config.toml
init_std_qkv = 0.0376
beta2 = 0.95
final_lr_fraction = 0.0
Each number is 500 + 25 x the weight over its row's rms, rounded and kept within 0 to 999. Layers, rows and columns count from 0. Numbers have three digits each. The size before them is the row's rms in percent of the matrix's.

# down: layer 4 MLP down (transposed), 512x192, rms 0.286, rows 245-330, columns 48-95
# gate: layer 4 MLP gate, 512x192, rms 0.29, rows 246-331, columns 48-95
# up: layer 4 MLP up, 512x192, rms 0.304, rows 246-330, columns 48-95
down245 092:470443496476482511485512526488519532512492492484486485519546499455487494465486502519484496497491504496464492513522505465506492555546519511474511
gate246 103:489485515539476498492471483539456503472494524473474545524492545500512493516504511477493496495490486494539461474505453476512505481528538525482470
up246 104:533511491500517534486441530517523487472453519497526521502504490494488489500507494490501453525518456494512475530521465510533446537470496476496492
down246 104:525501487472491499480494477499526492541514473539533467528504501512483508538500494521487486488526494494496515527511480498545504524483487500497465
gate247 094:534478490473511524511494427510495499494504481458496502506500477503522508503543524465488490515518489496504537488486472473470491534497494484531473
up247 085:540517523453455537474472525513494466550503524481451458513513521496519548493467458454509516486514523503539487443496493498491475510506496453499473
down247 093:528510526478473530517477463501535529485487489506522530517478482488533497456496531487487546484538528492483495460509504500532470488517479522550482
gate248 100:572468455500490472488483528502464475496507485482507523496480476516527513533523514458493515502478467500550497528537513535495492484470525528525523
up248 098:485472482538512494511500475540533518521513490496538480511509500456510499470529513495541483479457487467528509476475448466507508479543490472483499
down248 101:523479524515523536499566449546532482501542503486485445466489504488511487512491511503488499471470509517515475482510488516526460481544542541547487
gate249 098:491493500493506484484479466471474480466503485498477524474466502494501491500504515484518502501452502516449499460506516498517481502466527474534448
up249 102:487527527486510438507506533496509494512521494456493573478537533524510514516501481524513520488486498462458482517488483512561517503552447518485497
down249 097:513466486471533499468483484513448481466483485535525511516516527500544536492487493479519472481495498519498515535520550530490518469511517495465519
gate250 095:489505541538508494477516497510503498475509471484567455477469503547472550516505473509497475477525499526505506491481500502519511437511506509502454
up250 095:488506517498475524506571497489540467485532507497489487525526519471527496464478509522482515525504469501468472460522508474521435522546554500504502
down250 097:478431511509505532525505461471504511480495492498525470488488528540514499543530478518470477507439474524526503522498461500557536490491525479518483
gate251 095:485466492497513495493525529525494513487519512532481507530497501514490496465474547552526475484487481517520545475521481480544517542508484495523504
up251 101:492479520512468526457519492475510491523501469472559484532536520517512546480507445492460516468502523493474500506502469458497478536493533567472530
down251 105:486517481499502488562485465509512504498510489528540549481526492505521480525465463501488530490442505491475501466502472466485507524497578502510549
gate252 093:521519499514520492522512428563510535513519499505503522462499477518502481504466452529494534540519512481480464489507521512525514516519516550472525
up252 087:501489533479454493457485464474492542478471535495527469468466458492477520532473478524463504511548523469514467511510495521507504526497498480533484
down252 097:469472493482494471500463487475491454469449508483495534488513504501510545517487504462480509510523516473522542536494502492472463529496506490481495
gate253 094:505508461486505525428450505484511460491499497503501487517466507511478479488502515488498479531456512526484489497525496518461509483446484535519496
up253 100:490531543498538463506513480464447494467513469412539474514518513466491532511484507496507547478499484504516486507454507466499473495531494478500499
down253 099:519520493504504512514481470482449503499484492489497494494491489539466490500499488502502470485510490459483521510521520523505483536519545493551473
gate254 089:456474510502523547503530461491529520522523553479547501482513499474499485515482481473529537484497515467500512520535528484488526502485472527498485
up254 085:504497527546474512495512525510488492483467466499476525478464524529498525489505484477457486512524506562512504522480460475494479536522521504505573
down254 094:446553501517471495500501520444544483542483519489508434482497534442529469451528491507510500486504523499498491489506462506493513539495496533533516
gate255 103:524482546489480532484455493542495579499515495462551489434480451469514514501488514509500494487485504519527498508471533477492508486508545503507491
up255 106:508509553474513536468489482491530497495500526445471509511486484500469527451488485530501518469505526525488494512456503491510538502535531506480558
down255 103:480468521498500504522477496489538492472491526509469511523477533476565507528501493515519504463483475472474524538519445513465497509462551482519498
gate256 097:511474511487480486503546426534567501506493490498493518449484475486483467506467529507520483510480456521480500482496514496542517510496475491499495
up256 097:488467498495494472533499492486514511516481511512482489493469492518484487446456497508526498543520459461499516488456474529493489537495519521517470
down256 096:487473529503490471523512498537561513522464516497484499491439490439496460519543504490538521488493489492469481544486482514514469485506517498508452
gate257 107:481488550506543546499508503449503496512491512491468486467512499517529549488489478468533469481492493498482533494551509463495517543475508535519548
up257 097:511469562503489511521506498550484521499530531512501529513494511535525484515497468508467523489516445547505526483489500510563471512503503477480459
down257 098:495496466463500483531477484454475534519480523503555492492493470511477477508501527518529501514505505467512508513437535532482473523484524476473511
gate258 096:546465534499515448442528460522476485502516489540461506500489514477509464487489508458513496502492540504468448516473555492516480477467492517529526
up258 107:503477489478483469445493505554468542491500467516473481555509463489531474505477541475510468494482494500529456508479505467499511468446500531530492
down258 095:516542533500498531465521549534493527491499518494470519480485522503491460485499518482475510513468518510449477462510489466515465471489507493465524
gate259 100:512485500526485526532486501564491505471474484465506503488480487520470530521487485510499489514474492500512481494543431476487504528483471523466508
up259 098:502505444474516517490462507495531535508436443453494503483486537509471482524499496494507525521494474496492498483554551510535489532508571534520505
down259 098:537509468506487513493484491462513502536478501485522534507554494484473520460448454487462513509514514467524484526529478492515483530488473497500464
gate260 082:510492507494463504505536487532511491508523471499498512505503504478503501468444501491520517527467497544502508536495513502483515459481468496506553
up260 092:531486501517520533512470521464489484470477468510523503468503485458532515467535434484483479524476527501518521484466500502532546541500509521520479
down260 085:482509473515470502487465509462497509474542515517500517467433487479518532523484516542531480535501532510522492511525464519524486516461519509494496
gate261 099:512525503507452463508488484480504527526520475501483518532470517483442458471489522523498480513533462464480505478488552557556496488489550499491499
up261 092:493516483529544493497557529467473471501525493523509543462512500517511538543503496531482508534479503539496490518478499493462503527546480482528481
down261 106:467502506501488512463463513479538499484498488500495561440534520531503472503472448502448500508478530537483453470491455472485492553487495511489537
gate262 098:520504497506462469502515472510472473458553522494480491451513509538532523505484525498497470511451467490500488494503531537519483536489477558517467
up262 110:491486491478468487491498462486496457452524491543515499499498500499523475512519486448465523507528490509510450518532496517498529521492453519533430
down262 110:521478503511507482515524497478532510499482514465534531485509494494496551509537487527530495465518517511511545484505513472489481496462485565457492
gate263 093:569475500530467495481527520531497503526498491502496486526508507516495529505532502472502508543501527510509482495486456560503501496515510521509527
up263 096:515558507535513516540530490572486493547520474467532515495498494506483506531491526523497470550524474486507506519516508522485513544487481487517537
down263 088:445482511482485527546516523489479504473472477512487474490529540464497480434508514493512522553521529517475519506500493515501502466520479496475530
gate264 104:483500539578534549505520507491500474465487495533517483493524497496481519501460508477493489472491524526499488492486512465529474505491442511514526
up264 101:524516500483523519498497440471486489537540483510534470500508551527517497542488523477465553476456579526535503488503555521487526548532537519507483
down264 096:476517472534496513476498495511486488532536481510481470486541496515466473454508488507498491488505481532485457456459482508490515449472515468519485
gate265 096:483497493449498544482475500500526493522538510507520485474486498483503529531520551507466476523466499460524536494511522463516476494495543472523473
up265 096:519503478521522510505528551543492494475506495529482482471483538464519518501538501462494501485508519511473446548509526463472528515462558513509547
down265 099:520467497478522492541488470504537490547479491491525485450521498532546530474487545512497501469464508501503533504508489480487476536490444505506526
gate266 096:474486545535481488501471497529474481481531513458518528465468503546519451499541555484490523447463516465515520474490471519527508508493495537499475
up266 100:533520503516512510477503501452464516487507487480513457484564484484504531541505488491521502507492467502461481487459492521474482473489498476524509
down266 102:464511506485477488442455507502503529517521505543517483483495494526523537455545488514508501474481517446580545480478451489479494467493520526542494
gate267 101:509490495536476477526496499460463531543495526463465513486507504494529507497478497490479463463481511491507505446507515495454499473504552493467515
up267 112:554501497492471461529468499495522505506526492537461505517479516513532531534442517492508511465498492514447517489515474517490497481516554500508504
down267 110:551592484498483530548505483506509518459510481485543486487465477507564458502483490478476482505530512480529493447510510476446479516499512488533513
gate268 088:484429525524458465500480484495532555543491534492480525483497495529484500472486529511442506543501461503551513508483486491470548463477488458496483
up268 093:499516521515513542532488499481532483479495472522478559503485502476512503457520507535525488515495491531522507528497520444472454511497532508440504
down268 092:426516528446488503476465555492500460505485477508510494485507451545510522475520495494479521516477500535539480500457506521498534505512511492477520
gate269 099:500484528493510510502484462462496523427476481499487491465517494474494516483475500531493547514518522491473555512483523515521513495512488472524477
up269 098:472517517535545486521470512496539526486527527497506487446552465527493492505460473520502507547513517532473509490492451487483524458533468482556492
down269 102:463524479509510496531466478493501461489457501502497516472516511516479467524505526535516551498490522499489517514481464445552508500530483508548509
gate270 092:515487472525466486528515453499542509552502499475520455502480463496468509505507484486487496482487505551493477509521473500512486526516512474532526
up270 101:525503516510483508519525506521496531520512505519486495532513465504486493530501521461522500519454449536499492515501499493491504534493502465541516
down270 099:504543471501490495525506487507507457503514506511495466485489474466519505485516515521533492532510465551493526555465506488495500477524529503541492
gate271 102:488515453488513520481456494464495471472478498470515480491458455482521493483498520506528480484513466494514501458463521486527540519512474492507486
up271 105:485524501465481523511497530519536505512511495513496513461528501500499466459500490519460497489487495474504492545479476524468505467489503498490501
down271 094:472511500478512500497474488532522484484505457526496464485487511499496465496503484531499510496490496469488522512521492486518500391530443496474475
gate272 106:569539480539553459516501510487493497527484495516473561471497488504465510464521537465523479540530538491465482508492517531513528520505494527520493
up272 101:574529492527520480496454492444537532522470503508522554498496482529520477473521472529504496509458496556496524486527516475509486492510474497529454
down272 095:515489520489499523535479535512486507523474501483511502487480449531481524496522502486457533496550501500514497474443464460530441532540501541503525
gate273 100:488524509518480549480517477491477530484485499529487459484495509460527528487501525502542455506495486465460524464529480498471535548480476515516538
up273 098:513490526541512453493494488525497472490527528522489515527476470517506472500499517522504513476492472539503485512448538463510504498520504442483505
down273 097:497489475485527486468505490472482492536524523517476452472533538503479474478480503516521512493521527469504516501534506500474485496516461516486495
gate274 103:503473488539552504484474498465491501532515490468495528533505552524517520456481499472511542523521493537492491512502503495492515496517492508514485
up274 096:475463476526550502476471478495504522474524494491461468513488505505529458488476560512518506497503459511548482440528452498519466542529500506510470
down274 088:434480477477507496443524515489511486500527458493481540493496500509497536500528475448496498494515468498496522451468465512490482507475508522502496
gate275 095:502501488488490486489483509541534472494485555521480534476505484501473487498498446537454488479467516524461477503490523512493515495514523532469507
up275 101:504477487512499511494502485469457457526506537498470496503509492515560490533575541482557476486497445533539501499486474525493486507462475471510499
down275 101:502530477505485500522490452534548486505505483536491490461505519511474494525528488498511485508517494519525479519461519508485465516502473510483491
gate276 106:478504465491504496550507507530481551460494498510511493540523487499537533488472484515493448476537483509535466480509526527515547499511515488504459
up276 107:546458520484508509518458499490529478513463462496460492463507481454494523519491492459506501505495467484512464498525520547495492506532524519484473
down276 108:484467505447497512483489512490480470489490503458487453473518508479483475488497514473490461484494470514514517488493495524496487496530491515521510
gate277 092:534486500508498491505503510537467498491509501523475497497497497536508449453467491503478466521494518516520451510529486515500492469512476472525516
up277 097:484433500511470494493508527522485517548478518482501495473474520521483520477494504527507508508493505561498491452460515511534498532518508514503517
down277 092:500551494513531492463445520525508529503501508489486539511522489503523485526549485496518511524518471474513510500473493513537525532519475483495479
gate278 102:486498538471418533479504506527490471491533503500490472573460453449514494489516534499507491464482549493497505518479499550474494498482513522540518
up278 110:478510486500496488485484487492496501533512487474501480470508546541472508502521500518518451512487511439520557438496526497455463477504516445474516
down278 106:510517523526519467463502501510537544489560505504512523469522503539485491492508500472506488502527477508480541486498507474459515492463530474499484
gate279 111:477481508515528528531509490532481467494517446483460509501494547475531532500465489459501485467483479482478478467480518517507505483463481521510465
up279 114:532519472492527528498509516475431507493490512486510542489506477504506516541491542494511468505474482524448485494494558470530564461488468470511467
down279 094:489497523546484493538484459555525501488542490510462487470433529529502519529499499472492513533511514473522504479523469528488498486478487537534499
gate280 094:463496512446506544510539471513501504477516519523488517508521497481442485466529523466496514500490505499493499525520534584532504503483487520521468
up280 107:542472490452529496517511494482490510484504495484559487494473506545509505490489523439522490507505495509521492476500538480473469528521518508456537
down280 104:465492473465527505522507528514519535543517497480483514461481534492566517467507481513508511524517506503485520487534526516490478493508458511490478
gate281 101:544549483529457467485494473489543485498507477510489480491485472541470536435489488553497502455507519489525481528531482505505528518488525547510536
up281 101:568508475501494490479467501519481501510544492507472473450478479493457537476508499527541494479477529526482512482547485554471501495461522498472520
down281 096:524532530530482516503496514457486491498447527481498471518497511493509477493494546506515505491515458526521509507500508466523527508490469493485529
gate282 103:523489470495476480512481496487500529517498463515516493483491481543515521448493471504489510482530494490521530466507547496501499514507486503559512
up282 090:459476450487488521485491504447474476507465524488449513494475470437522522555485537517502485500536543533490517480467495501492491524484518498495538
down282 101:516537509496542466489534513487514452493490493491538524497532519511474505492544485545503464475500546506517461530470441462481489484514550500469483
gate283 104:480536489551516511556510498505481520539485487534513519515508502547488502485492535508507501492474502518466456486475516519490506518506537537514506
up283 103:489511475536573510508467480478484518517498494527500498477519520514510505468468509521486479462503505530489478498480521499515496519516535498487524
down283 105:498483487524525475526510516501465482508467510518506505460504489498504518469512515481498470521531482509519485530504477552486450538525494508542509
gate284 102:541515558528491496523488533495518530541495496518507535549507495528517574535479527506530461492482512470497554466491486522527463529540506504523482
up284 095:535506513469505459451513514533518471447522506472495477513539485447515530476529526456515531513500528491506505498465525520537504543476455507500528
down284 103:514466494499490475524503522491440474464511550508509525471507485474526502495479487536483523509500506487472484463478509514464529481505496524543482
gate285 096:519492506485493497521494484520472544463507511479486481510505501443496521493470530564499480493496590546538504533515544529525493526486532521517445
up285 100:540505472461529487517525481505502503509514489496511495495461503471511468512456512529509482469513522518497457503498516515521473497462487515480459
down285 097:509520508446487475513518486503477536480482427483504568494510523523507517535504492483461534469519472435524492515513461523469483503550512469500529
gate286 102:482520549519483516532476466488519481486510518480533493506485512529495543478486504499528523500494498487463464464507534511504529505521500439469500
up286 103:482511542526472491512483450500513508502554538454497528538516497455469480512507538500508536494487446519548518482531496502549549479510516504462502
down286 106:499511511505465500498496468479500493476525470535501504471517501536439508516472454510515511461512456517513480499507510471511572465509433551489519
gate287 102:468531535477486537489496462473468515505538508500472519462491486507501488480464546502475468491460513465513499493526512522485502517476476487518503
up287 100:487463507504525500516489530529503537466554488484524523513481500520486496461470481534506525486519481499527530434493474497519504531456480482539517
down287 103:469458528461495514489533477519494481540503494461471491469509483494516534518473529522518477506566494510493486474455500498494528521505493493440472
gate288 106:493479484474520474534516475514495519529523483493527486495470503518493471473511515491510500462482480424505532530487487532475432469464463492514483
up288 107:507475530513509452503504509502493501491520506521460486474502511499503497499488464519488481548497501544504500552498455567512490495526471525498511
down288 106:546500522502474534486520501441510530493500467491469486513494532527490504534551512489491448528506492499509524528537496516515510478470494498463510
gate289 103:506510500536532505487531475508545510490493487461515504482499482506492484529474511545505504474486522518537468518485442492553523494508497512501521
up289 102:550516479507484467508509501527500504484509528561493504541498494542528486469486459501492546498513496495520527478474480557480475456485499500475460
down289 095:503483524473447496504518496510480485495503486472513475505472514475480485479490498483500482535516518501529470510527481504479488488505541513527504
gate290 094:524501507518554514509509508491502506478491477527532518526513516473486480495509463500454502464523470509469489478542502491528471507518523526495517
up290 083:482490506529514480494514468508504511435445455517481525507564509480478503506464503502460517528524515510487498491515518506509515510549505521486498
down290 092:537512498444488494467516516499471482507485504519514507503460488520473525493496485452491544456473480473473509503482548496485517489493457491522490
gate291 102:539490491526512487475522491531504482505452512481460528474453456500483516486520515488519497482507516511465511528467483479478500507487487500483516
up291 106:455433542480482521488520499468518504453561510498488493533513504554493520493488510511527489499479481513528516484455499508517495487484504502463538
down291 102:511519548486475505453533502496532492509475483517522543506504503466497479490483502525479476531505480476472511488562504470518549503544493487467469
gate292 099:490544494537518463486460456511494494525539532507526493466480540479507484517514553487538494508518494522461462468513506512494478495502487515513504
up292 095:505490518507475519482500489497478459481534508514495472491448528477500533477490496486479489500524486511512540434493554434494444467443525516523479
down292 103:507473465497490505533496490514485515513528473570448534506499528511540473476521498509498519496500472522496492517544518535570518516494518501523504
gate293 104:489477482506542458509479478506503497525512504515524495492478486505461505501458511507519463510478536523480513512525529502493505512482484478473534
up293 100:498484500535515521445502452503489536498522491465532478521502515503454497535501548492493508509484491478490484458492509518504497520464513484520530
down293 103:472468512486511520505505507489485559516503494515475507517504517493468528498491451510517471534506452497521514496478563498486471486438511478493506
gate294 105:489480500506517512553501474513498532484488519506498491454528503532465534487515505492475472484472533483566535476497522484513493502522505534464529
up294 101:464528488497475536478519434510497514515522483505518551509516497468495448542518495520519499525471519520453492505516477536470468474555495467497547
down294 103:545498452550521523515533510488511483529463476480539508560493495480534494470474512506515480553523504517489478508497497540486459468536523462521536
gate295 100:503533489476474541470484515517510506522477496502494494491476462471529470517504473487502496512524522523489543523506513501512536499491462529532494
up295 100:520495498503498499466482553494439487510493465508476476515487465461484487524477482493510499519513479520501528501498521527529515498497455506490516
down295 108:510476518529516515530477469471477515500516509501481488485514525527455540504486485468520529519511513505529514482498475470497525539533488508470528
gate296 104:476526547473485508492475461541531514428516489506488487509547535472504531470470518547521489484478508498497500479494546482486460519515525528477522
up296 102:533500468470495518531495510494538455504469531514495490498526530479504526487492526489496463514493468477476456458473506526476540515519517527522509
down296 108:492494537553522548458484513479497510487485502494496469470544488508530526518491519530502459486455497503469502487486475526488516509468486489501500
gate297 105:481551519538516498498481495507445541484501509482517515491498470513485488492499431477483484482485505512522504472497495491502515491566527492475508
up297 103:473475491501477501465456461494477504474511495504537474496518499486505508563487526499526480485516498487504470505514527497509500510516513520500533
down297 103:531495504488491476469490488484478533475502497456508530503511500526500540467495553507502487523514491471504485524540512531510470539554524495477519
gate298 104:506443458529528493532544491490523501511509490491492469488492523501482506524518488499494486507470505528498477497512468519527523530472494513482501
up298 109:524485489533499503495520465536482513510546463535508492497504530515511490514465512458515477509458508490515445492531547519485522509513470524534475
down298 106:478437512505470521512535480496482526474495479460501510464482506489509494518483527507494446503499452495497485499495451495517518527462506513476497
gate299 095:538541508469490518486504492486502467488477477521513484491458484540468530499513512515521497469534475573504492516476538501517544509515520499489490
up299 100:516537479507481497483480492526529517502466497497454481474456500512500497533529507502497521557522474527479496492517484508444571495512533467527439
down299 095:535501526496455532501531503475494510609493505489523469500519503473520460492523513484544464505501511503504484491502477508479486492555490461486500
gate300 097:470474499481469486542530486496498481452483518512490506475520507519489532472508464527482489497527463489539452516529453519475472440543475493475516
up300 102:435494470492499489506516497506498483537481469520513473503524484514506543520450477542452487472543455507500493511532511499493504482504476503452532
down300 100:479500521522442500482510527480510525489464533487508497491474469530504521498566465507552476490458495520495500468522464507498455473454526522497498
gate301 084:501511597496456509531503501462490506537475533465498508501488508496489465490504497490488478468510495540525535465494465522518499540497465472470499
up301 094:529472502535482519491481488450480498493511505499521504490496485496481509479507500558520512459539532483508555490514440506557502491505474489534476
down301 094:485470558527491521500534477499473514499547499488532497511451460574487499551492497520520473472500492534469505476506495465529535451469476459482523
gate302 110:531494533509498511501524490491466470523503502511500517543505483495493497527511500544500478516499509527503467499518531496543479479479493459512506
up302 114:520468481478522514488476497534530546473486523489503476510482532478477544545512498479482504485461516510467464493463484526491496540522484521508500
down302 113:495530477505487538469463536490557474535502524483509487543515495457470451520491504562483481473511513485511507548501533502454488493501498478514482
gate303 094:490466512506503465485489432534536523462518508433476493494499480476538452546482470489454425508523474506452481511508500497493502518486518521498490
up303 097:489502484441478488538488503517481499492447564481514515529488533471514512503507485492513528523498542514493478516463526535497487542458518464540493
down303 097:487500489453471470497491497503504481537442502501491504504455459483514454539487466520530514491501514491506523542475485503486499481468488511481479
gate304 098:538523475468479516519494543512487515460511540504462516522486506475495500470510477520517495493481511500525459503477542480472542474499520467453468
up304 102:507450484506495486518479514491547507475478487516503480471518503483501499497489489513492489496513479474488551483502504573531480497545484581448517
down304 100:501484502472504494549483455490525490493470475499492482509491501514496509450513480501555495526469517465477500527547478481474496499486476513530503
gate305 098:514468517517492487507488529489470492523513495493453488521493482489510505486450523477488468484463449456495495487475502504493468521466488513481465
up305 097:507463525467497501486526490496524493514465503450515511555473510512466498494477504512531474518467500503531486530541478514499513537526537441533532
down305 100:497523487548526492456526502448483498468523458522492485507461467511491468436504481543501488495514524510476490519492472505480524490489509466494471
gate306 102:537479536530525506488478442517488519469495524483526554496519510505508507483489510507485517517478490502459484500492501456485513499493489470560535
up306 109:507494466500502475512477492527485491512486507559484505471494551508456483502518508500488474447496532493504475503505510482514526479506489507457490
down306 098:452526498470504451517469545437459514486450491511466515476470485497477532478509505498532546502489477492491488485515483522495458536506493512504528
gate307 101:514513486494514527506529503489563490536477469486473553518466519523484492510493505496501480551503440454489520547476494557531514519505512488508515
up307 113:484557483518503511532503489481494502493436476507508500532492547502487488502491493496484474536447519489481510518491481526521511526503510502535511
down307 103:502532519509505520568507475498523477492469490489518519502478486506503553481475494473482462470484484501459476473532506521515492469462482536455487
gate308 095:526505488522489506550532501476495525525489516471474512501493533542470474489493517521517496479515478516502465478528508506487484496499478504514514
up308 092:520473485478452504511475518489519527534496485525508538473488495485483497529534481507484499520501461512494469506507494461535477504497521510485519
down308 090:506508459481522504460484516507533534511490506512502523516526465444485521538528518491493482506527522500537512499493470467499517494505499485494474
gate309 111:455494503485487470542550473515492472488519531509548457516477499515454487493481525512533473462499468536505522478507487530471519443495490475512492
up309 106:465506512527504489522494503493488532487494494474511473518501482481527531549495578533498496481479496501512492482500501478466523491507481480534470
down309 104:463517493514509502513511501498510518479461491574496498521486477548528507497466460503467486486437445509450476503537528533504503446536498494480553
gate310 104:468498538537490492525477442513505455502486479472483454515539508495466497541502484481463506513534476469523475495492506512509478481485509512533525
up310 102:551496469515484527531525498483499534551465508498509487534482502513469532471469502471463519503508502479557491513498469476489514492523517528491585
down310 107:498478558519456489515505469567511515524491489488489489540478509486531515478532500479460482490567520530520486491491488495457531460505496480538552
gate311 111:537499506523484490491521464516458473453499472508528492518498483517499500466537524519534527491514504466522507517462500522523442497489488524501491
up311 119:496526516540482502487504517488513517534472485496470488490512473485567499511511529477485465522486477536484493495523482519489544515449484495507514
down311 112:530505504549487540475480539495507523544533482444544524522495523467531486500523526507494498514498500478504508502500527502515490495465528504506505
gate312 100:491484528512475491505491533504521544478484506458506489464498491542487465499492497541502496487499538513529483512542455509537478545478495483467484
up312 097:485535490524456490478530528542522533512488534466473497546483494523490464511568491477528506535464459502491525479502472533474472488488505482506538
down312 100:507492523508529500491529521504556573534465515487525525493501506488552479491480529518459497494489532502453485491508452512498528519458496483472488
gate313 110:494534501491475473444552486509495536470501485517473507497544454498470473493467468535513479486492522475519494519525487545494480492457479462518488
up313 105:511483546485462462489504522505529461589468469449501496489508504489532515481514512489488518513485497471465536509499509495508498485467464518506442
down313 105:550519471493480540532508473500540511500503500529498539491475548513510499520497527502515494502504481487536507494493510506485467501539464535444505
gate314 100:498482509508498514508492501478516503476540486551480533487475487510508473522507490479532503513507519538522495477488462528512477507468455517520536
up314 100:467477509469496495477495525502470565524475491463476507537491493565513481514503490496498470488485504471545467481533499477518501572502541525470481
down314 102:519471510519512461481497511486527525529483502484519488509484508471522490520491491496466482449498538534510515499510478480504502549507505494451494
gate315 102:555523484481492500472548534523487494508515505495496508494526501538515493540543549553494502497487500510490527515478489513504525475519474502494525
up315 108:468503473502537508508536484486485531463502492533452492497498509498486532507557488504500541476519535526469506514481509460507492511514528552492543
down315 088:463476491494522529452465497487495502540492516504475484479456538484469528537492500519519485523479455481528533482492488512524498498470474494508449
gate316 095:486484517502522482481509480501509505482516544448514491496509471517544490518557551523513504519465478539532491516480474508477512454507499499438501
up316 093:532543503534520506458524509535501492514497487495511504521474524474528463490517446490498476509520547484528462485503516503510510524488524519494495
down316 097:485510500492546512497447485487487504537471483486505497484493498512518504452434505482543513495477501539478499526512507514461523489496498491513519
gate317 102:472532527474552514487477473496477486510505454538522490456486474452521470476543528505508500527477513518466485482517502500521552494549521497466514
up317 103:513459464484461522485536541506469528529459508500486485517499504552516533538479453473491490475547489519525472543469474488441502533467502495525483
down317 109:481503461497506467466553501530510463521507488506538479502568516512490464455475513497476504482468497531511487508500489499431518522487525492528498
gate318 093:489535512547471478494480508517505528515504473503466470468468495529522525521492501499494497511497511542527497459523510448515488539543483451491522
up318 088:413503511560477477501494512501513476462505481523515515521494520486495539465510481470515531485509535507508510530493504524465482480500520528546504
down318 088:464502526493488511504476486462516494508468440490452487490513478503495487495497457473459517459497503480497496475507487474525493513514512497518516
gate319 101:452502501533531502490507516520509528482508509484533502541466496510511532529529518526485484468494546508480514494530523511500512521509508487463537
up319 100:524469486506522480502491478560514504465541491534508515469495467464519499474486473514522440482489527535470489529492527487489497479551503467498510
down319 103:467484509492521515497503451489488508536524538504498503538491541512537493487454504507530510425519493482495477505506507519540486471508493547505555
gate320 100:550505483516446494516527505503484457503489485488516490455548500520457503473512508517484486485500496495469505522498515515488443492485477539491486
up320 098:535519465511514488516483507494470473526509540540498507497549529516479544539526503503499502485492447474508472535465513520547497492473544505541512
down320 096:500483473493481487511509485471481486461521506510525484481506490451536510544525466492514516544462493541485516501456531459530499479465492504534537
gate321 090:460454500546431512494492503521464527450499487453436474485500500496528514482535505461470465507457515463491484485463487511554509476489501466489498
up321 101:547489444504523476509492485476529501461493505488511502515485478495525478504530474494529467484522517486458487498494492484523502536508464550487505
down321 096:554503509484526482519489490518503525518530508478514524480465476516523461528496483521527472494520459474486437501521477530535521510495519525491534
gate322 106:514483497511552498500500492488518510514509496492512479538458481505501495525478525484481463530454570482563521519545512524495468516529484536501505
up322 110:481524508517537496541490519481445513514512483463502530475466489550497495507509499501486500504523524527547476491493483538532544532533515465510534
down322 110:531477494523503520546501486527453524485499475493517512490513508523455492516542479494505498496496513490503508549498483476518551481483555499518477
gate323 112:537478483514503475499484460489507504570459539493525486476492469567501497546510489506505553448496518468497485509482497480483496470469513512491465
up323 090:542478463490485464497508484515513507542491506488510498505492499521489512515535487476471484504464474503487471475509514514453531480509485504492532
down323 103:515468520492483477512513490467502517524421518500575514480523504493517479467510472482504529524521496530531522504460510496472506510517506470473481
gate324 096:509526545454520476489492488461516498512533497476438529504454483523474528497496489515513493492504537520538532486481554474478492495501495498493506
up324 102:521531508476476536491503503475504500469483462526498509486512508504470509501515479533500487521527513452501554510511513508525446475510489453483517
down324 104:542492451523516516499490464485482500469507526543503482503498556531566470515520481490492471494537500471501493528483519500507481442463475468450488
gate325 105:480513464500495531518542471513490510516437471457518532515494513471499474546489552463519433500534512483486521510458471488544520450495503507485496
up325 109:523517527500485487463465526502494482495543494522476503470504504519484514490518515508507541499462496493512473456577523493449486557502497488513514
down325 094:484485491512482509467497519480539467480503496474483454516501532526532508486544441515538533524505502498505504490483478495497497509499523513528492
gate326 093:528499499496518535504511512529476499506510524485501500445523529515478478497503467500570442483495553519552510497494512505506538490494491485448451
up326 092:518464507481462481531438496480480530527493510501501501509543540497472484537487517490488489520503477496481499472489467480543480526472505519509466
down326 098:573475527490514517519462540546482517510481534431514525507523474481469490454474471513526508484505491490490474456496462469539526533544533542522468
gate327 101:521514539466525493464517498446507503472491491504484489513485463508502486519509520499521492510496492520514511509496460488502510499477461486519488
up327 100:501563482495502458488500486464525551540459496567517481501511495520554508507480508491509492455540468489514492500522487507486462549525532488507492
down327 104:521529484497492455529497507500495519485483482504509509564481522482459479533525501496477512510512510471428524485521490502492533477522469524484518
gate328 083:533503471532501478512501532507432520563482537502496489474477517508475435508506510509470486450514460565504487505523534519527476525479470495494529
up328 087:459493462510480519506513511523492460493533475480491454515531555519512507487509458503488528519509547496508455518475527497517465537541524489484520
down328 091:502526519505540470517497488504477554517498500534504521477478451508492479471508528471502475474502462533493502493515528502552492489455455518479495
gate329 110:510523456479479505523539462504524529531462520496497500497508491444500494492465479520468493474501450474458538461478503499491504533461536507530524
up329 105:511516519485523504539522503452501483508472520529513487501486502493519498531490492508502552486507485516500495496500520480522510471502500519507499
down329 101:522492567501457507506502532531506529432466512552468465488516440481515494490570478492517513474504519527506509487519482479467506489500530475540520
gate330 099:546481546546492534508509528435507538549462502507502466479499504494474504489515546472531503552474474496475508524483501483519531487476469488478510
up330 095:470540536528547446533513489483495544494498540496488521497463475488491506535495533476511496466494496488482510486487506509484470476504520457467480
down330 079:406476495499471478497501490439516479513467479538451490464521512516499464469519487498472543469487480509476474478493489466471493504529531541474489
gate331 093:498549530540577516449525478477496499458471462499510483476520465481538483508478523490462545472515492516527502560519534535508505507460446513474514